From a checkpoint of a small transformer trained on Wikipedia.
Size: 24 layers, 7 heads of 64 (1 for keys and values), MLP 1216 SwiGLU, vocabulary 3909, 53.8M parameters.
Architecture: RMSNorm before each block, no biases in attention or MLP.
Training: a variant of SOAP for these matrices, 758M tokens, 2891 steps.
Each number is 128 + 32 x the weight over its row's rms, rounded and kept within 0 to 255. Layers, rows and columns count from 0. Numbers have three digits each. The size before them is the row's rms in percent of the matrix's.

# layer 19 MLP gate, 1216x448, rms 0.198, rows 231-272, columns 224-335
094:091150131133167099136123139154160110212084130120155092083132105143100143102129136137107108155192091155121159147165141118138100181177079157173158146127161139134135114110093133125177110126092091112116170127101107164139160136158147131094108172129176221084131185171072165209059122192122128160102126154147118185104147083150153072149152176127
097:110157127067191214165197136096084124177131133088159135123111143176150079132066132151154172125141126118139136098140133124094153127117189073131080117163229103134162072072096131132156105106090105113132112133124176130085108150142156126142096177095055159100113138140130163079071151114104094120150148125172085094133087132118091132097115124173
103:149115126230130069120119083061114105147102131177118083148123158122179150104114115112124128140139191174164148172124129080113105118141169149073156122198090050177105151110118156148136091117165206116118102106113123131136101085158154192145116088106085205116183136112111143087175123133054083150096114146146076187189176074115127093134131127137
101:115129134139188124127120111202132096130122040117134098137143091135160131092121151123146091158135117106167120100132148186104105090133147108160143146098129144102085167158114142095129140140142097141166131105124197133130124135134142090160086062143123110093090135123110137094163071180120153169190163145110154136097089160105108149081097128127
103:073092104133197075125142148114156138138135146105104163126161116158199107118140190151141124195088135172177098130142223124152141191083145132099178132119096155135189151117075187108179106084176137082096111141070109099152098107106110101135168110152129118177181085147157086166101139115190169131118128038070133171170164160088124089174171109159
094:145099166097071156061112078133076145095143123148185108117159069132106139152130120109137137195073115176130118074158197138129192157144132091122112133139124173137115132138132093139116078084157128102121146108109113122102139112154136128125096180139143155108090069150136129095122137097123096147163089111209151146145133133178149124115057063166
102:081092098147127129152078021099165126150106211132150170104151094091140156125154133141099176082152099121138144094123152160156107094074141149107132135143141167091161100141094079113043171158093040156167068122136141172133195133129138090085064114129140089137095124118099115118158048120108114096157148087133159115075121201154173158144147109127
105:106063162130136103120119166134094132144107152153149164116084125153103145100184118146153187130102170122131134122104149116128125176188157163096126085110120154130134154113158148072101107158123123109145135124124138122068187141155129123179135181145116130108128145137142112098142069143193092120111132135106098086114150109134123155213141071150
103:090185101129111100153108138172164115115102097131063150159103137151087115190152130098131136156140139101098174150092133158126144166141116109157092160144091095115095092110130105121108083128144118140139133110148117129062157130170101144144174116119080102115144127122153145084119088090121153180135099095193114117086156093165052079136106122096
102:130082109117109122165043086112135131099072115129093135174131142109077146098184104121115103168101115086164139120130156115190132181139092163119179171160147085156105103147131117193084125094118143137119143101112163110139092092144121094071101098148168193069115122127118137133103107153105147136154117082110175176159185058115124112124077145123
101:159093104153085152074125123166073131144134137097100108108181114226106057151172132191150217168097139159193142149190179151173146132088153101074117098155114112178149123155102138092102070141107130147085070121080105098132140136128118155156081130162135169120133159148173150089117164071094129106127208140130122100096125148138147110151160098199
097:120202153129116175093126105172076088156118140101111174125182060115090139163172133086199129102102149141122151116147111139081092168091145104132181101076172154062127102141114089186116149148156103126113088097133127156141040091114089161102126142140121109149104103174105198092133146101098071123180112155139189112074079082166145131117145135140
101:061114148144085152088123174114123132088201131135153139109110159095132097090103155079127097133122163097157151108098174139062119164071171151185170142073091136110123111093132127134079107121112148126098186107123112137127192113113120134156129102083106134104174154114132128132090126109134072143171108150144111157036064091112141159131097155081
102:101068154134113111152145150158094163089140096125092115108112120123147141045142172118118137087118096168143091134144155127101139117178121110155127141103109126107129084185114183143078141107167139137115158112172150071117147141119037167098117173153132118121096150134116128145122110124065120204064117117107120128142107132117103129121090126131
101:132119101162051116130119134138127098106101247136126153152179103108125117174133159106118054150115159165143168091054152120094158156170127098149122113150081157126133119117114179127132129134119134133133127102124096111141137100097132070074129106098140128082137098095142175160164105137109150118128139128109107150113209106163100150113134127122
101:134135150122111113175097151132065120061147165107118146128188150157167101174134150168168167170144112054111116152122127110145147153076127115129116134193141111090064148172125131129156170197096096137129107201151188139099124113191147119126077096104144117110125094182135074148068146167174165133143117084135131077177106179143145109112086069147
101:206119200103139121163098155178134109109146136116071112178073120114138119071092115073166141073168153124085147101100170132100155130140151130151160135146160154143155157149156106131177121165104128116139120142149101086126128112144104179131121164135206149111070107147152186070182135177160096119114157094143059157090183122126097160168119189115
100:075163109164060082095158143147126145196179163104068142088133147117095183122116146154168109166086082144184123155134068134076147118080127112147143122139151020128155101075143176062171112136134124067095167165149107107185107140138158142115149123118111153111110129179131163078120152120145111176155122156116113172138123157110101140156124149141
102:134138106179118195182142156192160108109208098083135079145124114130096132129107125096098150144136166194152109126069124162082078166156127128102110173138162105101109191126144078143154049114168104127119131153139100138145128156150181144137159126136176102093103094150082161128152156103142176144151063189166079115100151130061142150155184122153
101:153187093123117145076169119149084133083129107172176104138088143084158160076199143159092149077105116169167151120123133118142168080084094197172128160104090152172168106152093087091106136115146112103125129177065086109128114105048144084148124134104094138129070210081128044138182099142070128149161114113090096161076154183193097156132103138085
102:153172123149082085176076116140118094107100218113111141164147153115091089154155103142120104150123143103183142107051146186103160131106176136090152154121123077144102205107027142162156141076087129093118122079118154121167138115090120148100128114198149143079066098116145187153089149175128167132126151155125100165110160044152147086154138201136
106:165103116103099133127066129163202158190127093098154089111093159173083096128110114134086170117131119147176092113151139114173175085099174133072093070093100148100095124100094105083182107072099096202168069114134066062085144125100129130122109083124125105129074132065115098113134079116165098121119094119116147146168108135141148180082156115164
099:170165110152158096090145163104139155162131118175138142103161123112136096153208157171169107134134101157150124084141127070121129140113178064137083067120064144126144177103119146113081037101082123112115107156095099122116126186133125141135118134098086160138086077189139137130122167115126127137127111143125049153138109152107087129109117163170
099:086146132141162149062113073155110130145122137147165148112177158186117113160143103108099146132112114128135128113175090199157142164102179161062155184119188141090153119167110085112121132091110096157140160100133087075155214109142087151140188136175145128130071129139102170169156134151096102115154147112118136122097177104140145118077100116160
100:100123111153114152108130172129117171142094160114103117080142123080121105167095144139153130138133119098143132039136080112063165093105117129138108141171134102124098114136166094114183150121118128069190100130180108129145130077115143130146143062092135144114130184130091094117201191080161144109159069080110192108138156176144146141097093148163
099:160153076098092105114141087112101173153128153094135145206113136104126049075133145081147154091119132117145072061080181124140125118126128125096127154111067132097118112126150119198067135139150164092153162079113121160135112142135141103098094098104138196152123143142043142153140148177115141162106061154151123150069133174081161145182127126134
096:092165138118094145147152160088105126112155166110122121116137131067074163065104124099169202121120171111119080119175143141103053147141168142153107099127148144109105099079138157172083120092124119180143115108151137126209081106142121105088146113156066140117113130079123106048124114152093103121175185073143125158176098113137133100138123083137
099:104050125199110115071189121097127159138130149115085091163122075173117062117119125130136148139167146142076171125078188134104124170109124122188093098125161150149103132097132113138156138134182097145147151064142091086136046105131156154141042144171139097131173117135110128132040142078120103125131110149119097154151083087169046070092073096105
102:138108109118100102150087171081170123133082092083112069143160096151130134145102083152139166089113095100184097115137103134142106147107166126155173138115085057051093139124108140111161127112157082149118114146134106147151107170205155113124167129154161176089101101123158143091163182172130177095168172126163169123106159149113065124141126150125
103:153140143190144131151117156080159130139174171141152073185163101153119144139141082133126111147129129163145070053104089116145164084110110104119137167178167117145188120138099154099130090176127105063118095136159106079119089066086157123109114172115154190113117103144113126171178090138124204108174080090121169132083125075126091145093145127083
099:103149152095121143162166113103105149120108169128090095057149193122119143168117098168159111133137151144151118155080108112153097101156058135204151148130083155094099163061066136175234134163154126173120104150158128111112111124152071129102145125068179164108073165067176096125127115110144083143086110114115130079118117099094143139089138156092
096:114142112145111146148094130113145061026106088124091176157090155146106144129197110105138087105092130115190168097153184179097075164109160145070097168128153111102135136100142124116078199093072125103162093133148238124136129118168089129167132111156163120094153122128105131135074140141130148175142068093103053120101083124143113079173155187172
100:128106130056101139130085113187107149144119130096069139074122074117107095147123117126129106201154137090105099107079136153177131115135109121176084141172120142139057150133145114112202051154151127173183128102076075251140114147165105117153173145158149106136129105062193106113124096087144125119142174077090144183103071101151158151172147212163
100:115152082135174173163103153155126059136102118159159112114157080185094134133141162156088120177139165130066178123133151158117192104130139137096152155107134118184157144139083166198132155129144125135119089163179122111147094070161108168151172126101122144163172140164113181103137168158161161112164159148161176102069139139168188167137124194102
103:120183166160128133105077051138141172157135152075167146117116172130120093146123107145134128102103089104127174097088049119153111156147159151132197137094119110133078136112062149134129062090155089210144061163123157133115105114133116132139104124150167159168110126154182183130153103206124140078124131173147116160081114115058088095093151084138
100:123173170164068106072111116159157122152107116117122108143111138197168100039176164119074075111133109119142087148127144174127164096099094056115134146093089115174096174140143111153157094120115164128111153145110166126109145115135105095106058080093113210120078134136066131106115142171160141085104170072132187154122089088117114193182175094101
098:146181133144159077134106111113152095108156116077120107087192103153119109113165106177113117138137103087120134141147134154143126128167173114108128162105113148136140101089131124128072123116118094156147148111134125127108103078142191133109132134145086188173095127124135170124136084114155136130124086074153141154169125124090101135094138098078
099:106093089182110082146134165102110182107195195161090167155119105101108168141098118137142123151078139153114179121112174139117127147073130116162148121091121173163126100050101120116096156168141141127047101109124152168139099174100141059124133169104146159126143181183125127115170145168182193153067105084079133161098101138100080118119128164196
102:092121150099108136112139115133149110141182131131127064157184155122175146146139166156136086116116126145150192116150055143110072081138153210159092125111120181086155136162183208072152122110047133114113125108118121132199108092047188105129159164127082102126116116063112162133153127087102155148037109144080158128134124096133118118080167175118
097:123113144141104146098106125149151161129127165150123149057166186107073119131154125167169173179110118105091098131123146135143135134096134139107123100116114127124147160134144188113111101060115136123195133129147122131072188175112124161108143139173165094105131094088084127138116190151115120134167070111103115184141095081120140101136055101098
100:087124186139065126084093099122177160153157104109151173103131143121127164123067163125105157125100102136103205173014149151146075150173138141076116171132140051186083138103100103188117113105126114101098129143112112211134139108093141181092124147105127160097119108157100159113092110114127106136143086112160090098122092102126148169130113166143
102:134166104119074108123123056108073122138058160138167115120109094150116133063096111150115082135171129101136109078136115080144081136093154104152112146090130122158119126115059112156157111156073100173094099098146114111088141119079155096158140081147102125146115091117102134178141186132133159137150166142112108149149185109077154071061074155152
# layer 19 MLP up, 1216x448, rms 0.21, rows 231-272, columns 224-335
095:090125093067143142136123092147110140118093101108155088131122120113137180093061095119123082088050168174161081134107102080160131120119138073133141111171140132121150147081088183183089148096116160147111134087174149163091158152115081144110146131191120162062146134172091169142144080101105213085079129116163116135121138104119104105110150094101
097:099126123150080154144135146143132124124129098207111113133084085110135139093139052182143144123113136177088137160091134102137123177189137150099047118074158156119082094205140126071063123174146115169112154121108141156129155147069108194109108107113186155119126084123134132102045134141121146140161089128073075113141144130104150126126093123166
103:083168127092108098165118146098146130094128073118166114131128131119060122121160071147143101153152119163132145151135159120119123044151170158135117118138077113136120142223046107145144125098141093092171102069161163128102164166131115086112132143120068135138175153152170116071115069151130135121081149119091091088103108103068163170117097127106
100:101136100114120071137133042111071139088148185106106095199107163101120118163107194120134144127136152161117110115137126034144122114099081137107136072178050144080187085076098111161047156070135115096126130121142129171088130092058140121136115175164158107153145131127150114122174159132152160152099071203134134119166147118186078090110105113172
098:155122172147091151172148113164125131147076133104206151114113102117155163158073126121173121052148140104105169106126122127055185075183126069130175152105144087149158146142173071116139123142077106131100135122136102139113059128156138157143156178126103184086109174097117113147097157166083086071123112182107153049060144142167194187117069186106
099:121130162072121172147109112120135156125161106121158044183174125100135169116138130088096100160109106156113112124132180098120139209074106095119121152123116157155066106119181167118134183092115080078099083157167111116161110140149136132135116158181118114177132117098126153143122101125099177130109144148137169139143172129125104121125065132102
104:114086085127140093116065169120098119195154102127171072099131112166126131111141111162104169132188090093167142146150092173149103133163101093106109110132119112174149116144135120167189103144097144136100112119125100122075087117102100180125115168129150161158118128072117121127104194085119179139118107217173127173152070101078156068134094094079
102:130116151166106144083126135134199114122132104106122119157115122139116160118183153167105138157133132087098088082147144097122047159187109142142129099096147119142170154124150141158091138188176107136083121139163153127089176183126100167195104111096094176129135099211131168181119104110132142144106180112107134112086100090143164090124158099135
095:084149102089072145119113167156141105190122160134126139127153146116139123061130195166140110148122158112067103156174123167165153120089108061067099124105109124178162147066187154109116160176126141116118088078051125171125111157128173112102165182114108068114125138158152138117124155155152164169113083118154101174101077154125126121139146128118
105:122155053151136149123115107079125080142113146116096042125092120125170109083118117163106155138128124108139118123116109090153098050101147118136103185126084198120077166118167086146139102159133107120134172164116117110156081189101102115087101166108104106107152096135104139125138087150106113166202134149158163169183150186144125133135100114095
103:091145127182090108096151119157121128078192089202197159143104157121110169204115129106135089104053179162149118144092143131132084117138156102160145168122105154119037186157146040178090101133136157125123137175140146129157092118115109144139105142170132097057161082092128161136152142079135170146123135092150109129164107107062151145068136191181
099:139189108106119150172137214118170190091130084168162150077133163137147124174237117150099131125078119130131148188154166116119147105105110082095149108119168125153156097121119151106143110070202048118179125101141080060087071114172159124170164155127148149083139125111097143102153193118129130170143119104082126169141099162131183179157091140176
099:170215067140157132153141101154149147124120095104109105150085169087102169102111096182148083130120078134161129193164070134129115091106149074113088118172136166157120125106143127122141181123161111128127088096122054146110120150133175082164179097163083108133139142125119119131098112111146124132074076136157093124134134100126108126116102170100
100:048085109121088117119084138091144145124113113132139150121152155121196112134126139114094131118142113103115102192110081136147182108118133112131161096134065162120140165109116128092087115110117121113179086099132130148074065151161099145125154145075131083107087123094164096107162168129126125150097129118133105183111087128159160106121111127047
105:103163121108140187141124073166115221187136087163143103160134198134109131123116101120170162116155157164120136113151118090062133161100134055097159161138128113117079132200096092142090173160154166093111133148159129052141129132120131153155079143113119154122146099141078099197124088119134072090157123135097225117106103095147185116138094146184
100:128123077166070128130079074107140113120173104053133148155152181103065152150134121150178078128137082110146213142069122148112085086128056050140143162075160146106121135174098149157114111123117124126089122144123132078166123165121129116167109155131123185100142112141142149159150095058148100118147090060143176162157098091157158111111161156113
099:142104153115112106231136114100111178070089120160163175142172129167029124109156136137167092157147132151133120110093171141160169126068042117113082155186130084105115157111189154129129171159126156091111149088143104100156096101170155090130143134058098103115109114099110119127104130094156162123135085099150160100165184126134119157151097179154
102:135178137127132086118189106091169151131154137096116175200147117092124113117148149121151175167149076146132131189121094118154115138070098139145180104096154168126194141140089140149125131137067127105111165141142035115101091060157169098158131164093128120148161114175117136151120126090179114091138117069129132153131111156073156113141149099084
098:135119087067163137121151165117119083139088109124057142120113157100149110131158058130145116132126152106111074144105107117128134117117105126090157144081103128196165146168101121164133145132174150128113114097139085175137141205137118111157097056086154109140104055145156167093126126096089122087120158121071120135188174139117108135108108153123
098:217107084124170129110103170167073101141122147181081140158129111131175095091137126147170139111143095137166149125129163095178131158132110118143143130117115116210117083134121103181126134184151161200125147115125084135153207101184089133149154112105099114075178142066134112046130135119135151140102089147114101167135138100093117185203160152065
100:083141117132095170171119157083123180168099124132152128164162122098100123143057131138072120102108184175121169219091119139113153149149148066148128068175146150150132124207126156132124097164096101114110117127177163162088134181146111091106101137110107137153184208116115098151140121127149117144103142101095135106212107149120134166073134147149
104:089140107122157135098085117142121158198097143126115172137168085124097140117095145140115157131103183171179094072120136129080114155085111142076126117122095072148128162164162152154052112147136085131093167072145134149157139154154126075132119107175152146183183167237117118133130101115094101130169136065162098091169113122172085147187110091106
095:089169112083147167046143125149141105165149118110091117128143160123077128183129094131098111158133164135148154154140149161169166134132106106195115113128129164166177115137101079105107140213137137111136087054129123098124133094054109150156116111163095109163135097115089134145190138181145150183098152129137163125141138120120151120104105061161
100:164116101114097144144082109097146102124109150132143125191072095146171091180057137143119127145111086132100090161115145155162105124086080139103173133142117131096103188117118128125149186179084099133170128126172152120104090143174181116187133080055145093079132114127198111121112117180122134075120090120176116107188094098105094096110067140096
102:148146116162105105156139138162133166135092115126105173166070158059132148109108131160151127167127097146151087208120164156115115144149147116156065112158120159095097149196075164171173138155126122065136087077060137119056121161162122148113149121118142120062082082131096123088107116126165136142121193150160145114161086150149085127062167096121
101:170150118137107137092148077124030183127113135153212136152138131137105112150151117037117130115102158178186087113095143134142088125046218141128099155130129111106126088159119125104083139163142118134098137119102062099130092143113100106130172131093162191188123146119168143147110178157119103133080085149160118140098105156068096133151103096083
096:176148141122087133124145137179119151098153114172084073139121102109129109046105073133086142070152124137108075187111191152146125099135149138102146201115113147112112121112155158164043137146061178125123134085058169147140132124113142069156133119175096159173103159117124161089096088122135090091118113126138152122167122213114138064115090085106
098:126096189166122077117164161137149150160154098134053108153142164143184132116134100112126115163126129127079099106115058151146180099110131158131096137193145127163141163118224122120117159112136192093151077136161150087149130168148130116087134151166122109134087155143157129158135109125086145118091121131141141131111095113091156111129189151131
103:115122142104113127127176160070082141144135175143183152079115102156175150144120171113037100126122137128143139108153111160111171087072145110131107139145147088107176132109103121235149193149154143059164189140122103102112114091057104138115133112098095182110109101145121156131068171141168101142138156149110131158199055123087118206058130153129
108:105071116084142125130133133158128162133139093111164143154115161137139150135133158097100111159158148147137146079138098140165109079145088084106135102151103171178094117152075046037118187087156106098079088196059105124155159138141153150155126146093124144112093116125133115160128123104174112165183123035149089182099123136130204146153141127134
101:101090102089130131112115140122143143150150190111129162094144108065117219177131146120137123095109147120121115178166128185155196119170133125100104128126125078173096142166143085114122080169118170104106157170142138133097150128086145093130165140181085141093118150142120156114167108151090060090116169094176153109115127181128118123128117199200
100:098136110161073154108113179120197167130129158088085109125152111110094156095125177121112164094158139127117103101108183165144122120114117138119102113115081158097094116123160156087198118126123145082120135108168204100138122155110121100083105131113168139174155147127145105159087100082136129152149176111118085153159114075116133130160077157146
098:126126122104117125178056120081158111154123142143159110081099106133136142124178207117091108149133178075117126164109101135171118091104131162148125142120091135152107119082115095160061152112122153145109119143094208176098161154100129143193118161114132088143188133156141133122102136103128134141082146121133078159156140133135144102136111166173
102:111107137167113193163203116113147120075156128093145123131157074096175099099119117217166099161077118111095096095158118129124193106130154147131121123126110065097172152168124193138101074130133205122152111166150135129156121105106147129167160142116130156175174161145114087111176129137141118151171079138144132106140138195143075160182084106074
106:149144092160116115129144158097107139154083143149110183117106063107162161102179098103088084160114090111069131110132119157106180138104164176151149071214118135062152079126112121113135171102061076130132173150186065136140161107121107126174097134118059121128118170171141117172107151216095140143124151153162143133152115113176161133109119172097
103:126179133200084137120073097153219130102174088068081070149100107190120139049189118124130054100126130131121113116172139139113132125080141085083130127118152140167119151171146160158121145114107134181134168136166147133102154146171032108143097124089140159086131128127117152105101088146178145124121098081132150152118139124151135106134128147113
101:144151160176175105131134106085146103170161154164102140140159101122166124096158114163113145105111145146114163087113206137104132127118152125164150184114084120129111107124145124086062164100116141108155145129191152165174070137201140155101119137088138127156090123110097117143121169124141140151118101091133191184129127152049126079145093137145
101:110125067137172117090105119118146098144075082143097063144097116145138133046129130141141106086136099075085139177134158120069110175185079078111154144107142116150141122141140161141124180115134075132154123119147155126096138086063167035079066092129111121093123093106170055158085140103043142128151135163191143102108132155082156087157102085090
099:139076093133123064090151107128083121095125127148151149081095169126111104162207116142122124133107160107085137156152122135115081130112114103114154125162137118126058145136080099168142143187111159113094171123147154116131166155152109194119166126151117120122140138090088080105156092139174094140175103124177106143162178111127147112118110155184
099:112133114139108176140107140110199055126119105178094181154079089133162107163173184171147156103144086128153187137170135172129186151072099210152126144188089132110163119131147124139101118151093129074102081135116107124145101138124152147156147162135161113124153121050172134111189117150113108145141184143073157097111160140153126141170187098086
095:106128062145095132131168098139166117083147144104157103195130089176138159190140106131104144147095096058093140138141098150123155106130112226083155157083153167134111120112153157121171151139112126115070142126128154098079133112087140082140129093150133115144085139132136147153168115138052177169113164127041154153121105159184104085118078119074
104:118067129128132110112164169142097140096122177180133186144160160142204127169147143069107103116107125084101143189085109131157147101140086175064119131146124069153101138126131090147075117137119104168121103133082161173126155115126151142101118182091151131125153130139079066170168107128144174145124082142119144087166106190130056112124104153122
# layer 19 MLP down (transposed), 1216x448, rms 0.198, rows 231-271, columns 224-335
098:150113149118140137101188139092130086194130141142065146147095090110088182122130093143161106124136119107093089163073121125119167153108138084116111132113144129156137182164107117179147079106119159134183122084126188117069155129143107077087108095128170082081172148118088113213108131131150101140149104115131147070117139159161155109100127132144
097:100101167109147110109133105134123148161125103134052059116118116135133118175133150171107150123110075100093126057108088124118110105073188122130177082078137132135171149087115151174146192136138104093077097138174129146114094124116154151184123151156149129137132117145089098070106131100131129174107123105054129129112173156126180109103200080122
105:113191128118118128134167147163112113153138195158128136102154103149114096131121100143173095169067176103177164124115120116074150133163046153137082147099123177100139098164067098109096182088163123169149162087183101138112189121133141171101146143110133106170099050159143155125150120066121122114170093151113164171100148118058125129062210128110
100:136086093147065189179138097109138128186076113128109110120142167109146128109128131127066149182103084202082151117168091088043147130144101164186167119115099134107132103127146164091084099083120117109139102159119131096147117093111185107120121156102183127151133139085151143138132145115208124115102138108134135148139120169079097153152106203125
098:110077144136160107123145097109136105154155087096123107034153096132151141070144076110071125115114096104156118186206169115119119131142150115154150154122106087114144169074127165130080112192122150141154131092161134109161109138116134159128169094064123196174075117106133108152127094135127180138150159146168173144131101156150175148146083137137
102:100180121139126110177110140068131134129118170066142118135111124104130066160113082146202140130088086166095161129074121130150129107087111130102133098197071139101186139157137089099095162086088095157146125126105114061136082118133120104144112192104125093139171136167165167137156178109064176144080125156170117131094116073112097186115126181124
102:128089172136122125093124115126129093117094071115143129100115135169171195123174104128170112100113110166078122140141151141132167150114115159117109113149150182137174084147089160161202154168162168132104101095160108118093071103105105118097098092130163112101145077159099138132113160136084137099151167198174129098171109160176072087153145095125
106:104100134077153059139127094085141051164148157134082151129107135152096090085130192093081124085043158054084079144074114137108128107116093161118180127085150102161191194104127112192102165184174052135062146085173163138129103169139102161148116106159131084070153137129126172120161117122141077125104123140178104104144133156140113117116101178092
097:164190112122110118121127169120122101176175073172104156115098087111125117096154127140102118119184116102072172148127155129085141166155129137086148161101162215161134128096077163142140135124144143160171133180178102094139184148100117153199134094107154098070090133110112156139196153095127065139168104152124103135072151131076138109161181069126
104:072119174098120124096091080086152127093115125066130077111119188105076117175151106120157156143113134148148075176087130125129110126158138102075109165152160160116095194156130139140121100165141154121187123193142130159138071130138109148069117107126082161109139130121126103120109141100164105155202174148133136172141142169092098105156163110100
102:104087117147152076083082097137181130157066160154139108167138074103123061127160076077106109161172178122092065117098119077152230123122134172110083099160130176146064121105151097098145127100157143122168152031145113087143119156137108161153112101127150179140088128101173110053151141092090132087126112156105148114119119091097063103114146150128
098:141126151156130113129125116111142083134116116145077142133108065082090092142146150103118136128140078154106102134136137084092148175117101098151161150109197131092139138097058121082104165090090162118135161175176120101141149094062111131088089102124082153144196114130158145181122170082157110097116149120153122142146122109132047135166136147114
104:117166094153127180153071103166145113174130181094098088144104089088135188147137146119138161147169152110087141169119010141153182099116106068136113099167114132116122151094113186128180137130122062120128117109113130145142090129157123138142133128122057145170124111090154142101159096171128110117147110091141103080144172148144144144103103100148
103:150061133098110147158108105121164044194116088125138119143122081123169123163144109190071129151117119144115109077107139144155089110112132118094134092118136159119147147116108122084162142117156141165067179172138140116097176146124132123173086139095143108131129127115134159131090135131110118076129157147174150088185110112111129207124090179096
103:121116114118131144108151140118102147078137125074109085159164113107115104088168133047073139108134114090133177097093131053119172151153109141083148108177147128147148145083191149155121083148200076102129164136090122088151149159131182140188116167105060137112142106090118160161142180154088069154168179162093109092131157101094126116156177089068
101:109132134126156144123094133169139099125096139175086099122168136154195108124134141118144088120167179111095170114143139167096171103096154116135167110126123150127158055114163101155128072123105129095120205157148168139109142175138057138132166092153149097105122127154176112126119152157197157152116202133134131099061045094114194101168131131123
100:141148124142138143152071112112189123122124179116135074095193165160073162102138165123116102153089047087096106091140182158200190120096147121068178171117172106120119095069122114078067156122116133095049145144142143115152146121109155130095125148108156135167113132123137150084172131176167109158094176134163111123091130126137102132098135134148
101:175208108151138142113155171086105054137077132088103048180083142129069121119131112093093136127174062105116138141108117124148119141160140128068162086135075140118171049150085188108104123155142108076111144114150154043058157162115108114122170146147180157122078151146153152148107116131119094114152181114020146073108164110130137123127192171127
108:151119080147112164136184188115078140150114142077118036155107100143101112146044183105174132150112033122149113112087134121107148115203153132106086174116146194088093113087064169143195095158095178099096099133117129124157118090117150079217157182175152140101155138104110093125126104160149136163129091105108119093132159168092137159113174116182
101:138088166114166151126123157164175163188115114161131137167154188195135148123145096074143182105128151123113139127159158153145159082145128123106085112084191095098125114116095084101022106163167105118126086118133189174117125171111074150117132108116097154040163104070178144127118120075146191095159130097103161160113140135112166089134074111097
105:179185157168100166121124185117135168183105045107089171200103128116189093136100110091092131168153103170110148129116115124163136127143136160111070167127137164116154120194159127121163108135199092107110166141164131096149108097096094153102100172110136156193166099094105115164109117101147156107066097141122131093138152153047180182164123140136
102:120107137176068147096119098102087146128121108162090187165110114074089169137108177135138109162130148133132095185125117083154166110078110126141130085103099120115173135156079122167126086099125090120119145127159114106082124136152111074070147158141134101089115161118146157117085156090125118069089145082154099048151155179117110121148157133100
099:139112113171122162166108051129107108085119061138125120159187161172135154126162141174168052090105109121097135110128132091079144208079134108107148107170113123140185216114095123140164197092131122112167176166105124148069097123142158071094114129146104153147163117139182141127177099146062132142100157045116163122111114141116167096077131059148
103:164075166154133139176090151150121102123163111129145105159139186098150094126145148116121082142157113183123138097167130140154098139132101174095104149161114117123053127130103112120192136099106128125081122123123136107068082126183082139109154132152197125119084107173098095109145127120157174040149160109159128161155122114120150137091195108129
101:127157169152111152123109129160100176074149180131124149117128170132168127116142114171123150182116113088146163153169160071137114094135091125123117164094105109150068119194221119094158136127109092168101149113164148167104145163114037058184132174063118190138104150152143141091137089143132060103092174130099116169090151149127166062146206135103
099:090138119178190097120173081087156081147140114117167110121148155114072110126156120116121126107125140125202103151187152136180138101107102091161129157152068113120121159150134104133137129157120113130159137143091136155162089078122128141138156098188159130088044106107180111107158149208122080182127160123103148132097130153128131130169095180150
093:149178169152171090163100111144088112115099093158123108135087157155106121144086096145109173147075135077131100127202125138142092104153142132084157059186101173169109158090126123143021115122101184142114061112134133146133083079127156115098126091122112164114083153149143158111130164125123120114103193081112139134144099174125105103101148115143
099:098094165100103124098162070128164135134072118165158118103146133137108134181138144096110137114112173112064101102128121102120121123134118140093071080120111144136134141159112111128059185137110109129111138119071077150132161172158154149151107148206072110092105153188130157056133107158135100075095178186173159088125145131086123135074132142119
106:113133180115194145074115110077158142110100114124150147165111124104136133162077164094104109170099081113094129098069156155166112123180137157165142116110134125147138079136170137153206099176169103055096135096088092129123159098166163123163118133091133083073158203132144177075120196136080059128086079061123125127050125146147121135124112132097
107:128143115092099154143114121152097119096099125161126081138165114130144167177180133108166121147113154165151137121130155115106119145117128132098099109137166107133121129141122123039046155142131100153114115133090155144159112128166194146154154146094119076159180112076189183128216162122100151123132132196136098156118131122168118070160178127112
102:154098124104045155114105123098024140135177129126103122115130127071133107134139121102173144160134083127146161127155117103095190153137185157137087128085147137169135160164091172157144119130135162088075178147142149157111112050094156159074104098118147134142111146159158114167113129193177149184064151114067096116099098190043147095110116169112
096:174129104101130078112129133108123140130100102121116087162095108114142165138083143113145146117105130111086083202154179118146141109164184122096085144138118164144122167171129162119100204129102131165096113124153110159143180099121157124116115114199120121115144157146142076113130141110102091092180071167124154166158071152107205110083099129123
097:125142061131115131135125134185116115116129230110172109156087161201128150080097121163147125158133193103154104117160115101098092064149115172102092159157094149140194185162112131120132160138107120156078214134081180116140050114133132096098118090152102093130102097156124127117106129145154136106134071097119126096112132142199094086057161153081
099:173126095083188153112114097110075077091135097143150115148108172098137123083148100160121146137098125102206183103149132165158121159073189104114116215120158140122150160059088070137046097148142123134108116150120123145071126136161133142149183158189122132129098090139192187158111131154088159048067147146188086148080073128152158086103123145112
105:149146134099111133105105076133125108155097132175152156126106158153131116126130159102146093126142113118111135122066091117165115154130144127099081080110162140099126134054107098107137138124105084099109161126196132131149116161133129134172136102158097142140063137156181139117211150168184128165116138133066069117180096107106147118134169073116
100:122158139151106126130119151122162150125155113098088143137177169124114149090154134128102114075119153110160149120139090138096141062140109088098106206143168125135115133134150090113112089156155134140132157164166118129126154078164124151152109131083130079143080076126163115169160122149131069169096145121138122177113138101119106113124152131110
106:118192150147137100148137133079137148174164119096118097117143155177124187101130194171135169193144135143143154169109173103130077091172196158099136196100131149132116093111080126182112136122113110129161116119143107134123162121128147162126130217129115150163108124119056079103192139127180152142111107115154174164159169108135106123139120154098
101:164183077168144184080078128183193141225110110133177108100159096158133146115094132201116199130112194141138057094163162150118101112122151155118100113112167104118084141124128081156162162106125161124153152123133148103153136136177140116193142162129152056169139138035196082120094116120080126137100100120131122110100123115121123113138122084146
098:130130106103175171151115122109089087115133121156151130120108108160118134115150155165115173114147182082070111143098156178090129123170128159105109114080127107107135164083132101099122151093098108164140062127110115085096101151166144129129134158117136098113152134114122143134102168132135098102152128122108107113119057130133136144149066069104
097:089128152101062139115094169118158133148132145122144102129093119094067089140178063175151164173169107120178157098129148146063146102164186138163122028114067119153180199181067111091245129093127162127145139134185090076073122105142160115133132076178155118191099153129112132104145095063136130137105158087082152151110120161075117137111203106146
098:062137119124147126144168164072157091132121143161133125141173104122133132107118150164115085117200129175114137143149148165139116108207115070153127150095175128140164118103135125075141116143113162129119134139142132088113126142159124088074131195139123108162171109149172163144154106152133140104148072151052118154129115113132114130147085127124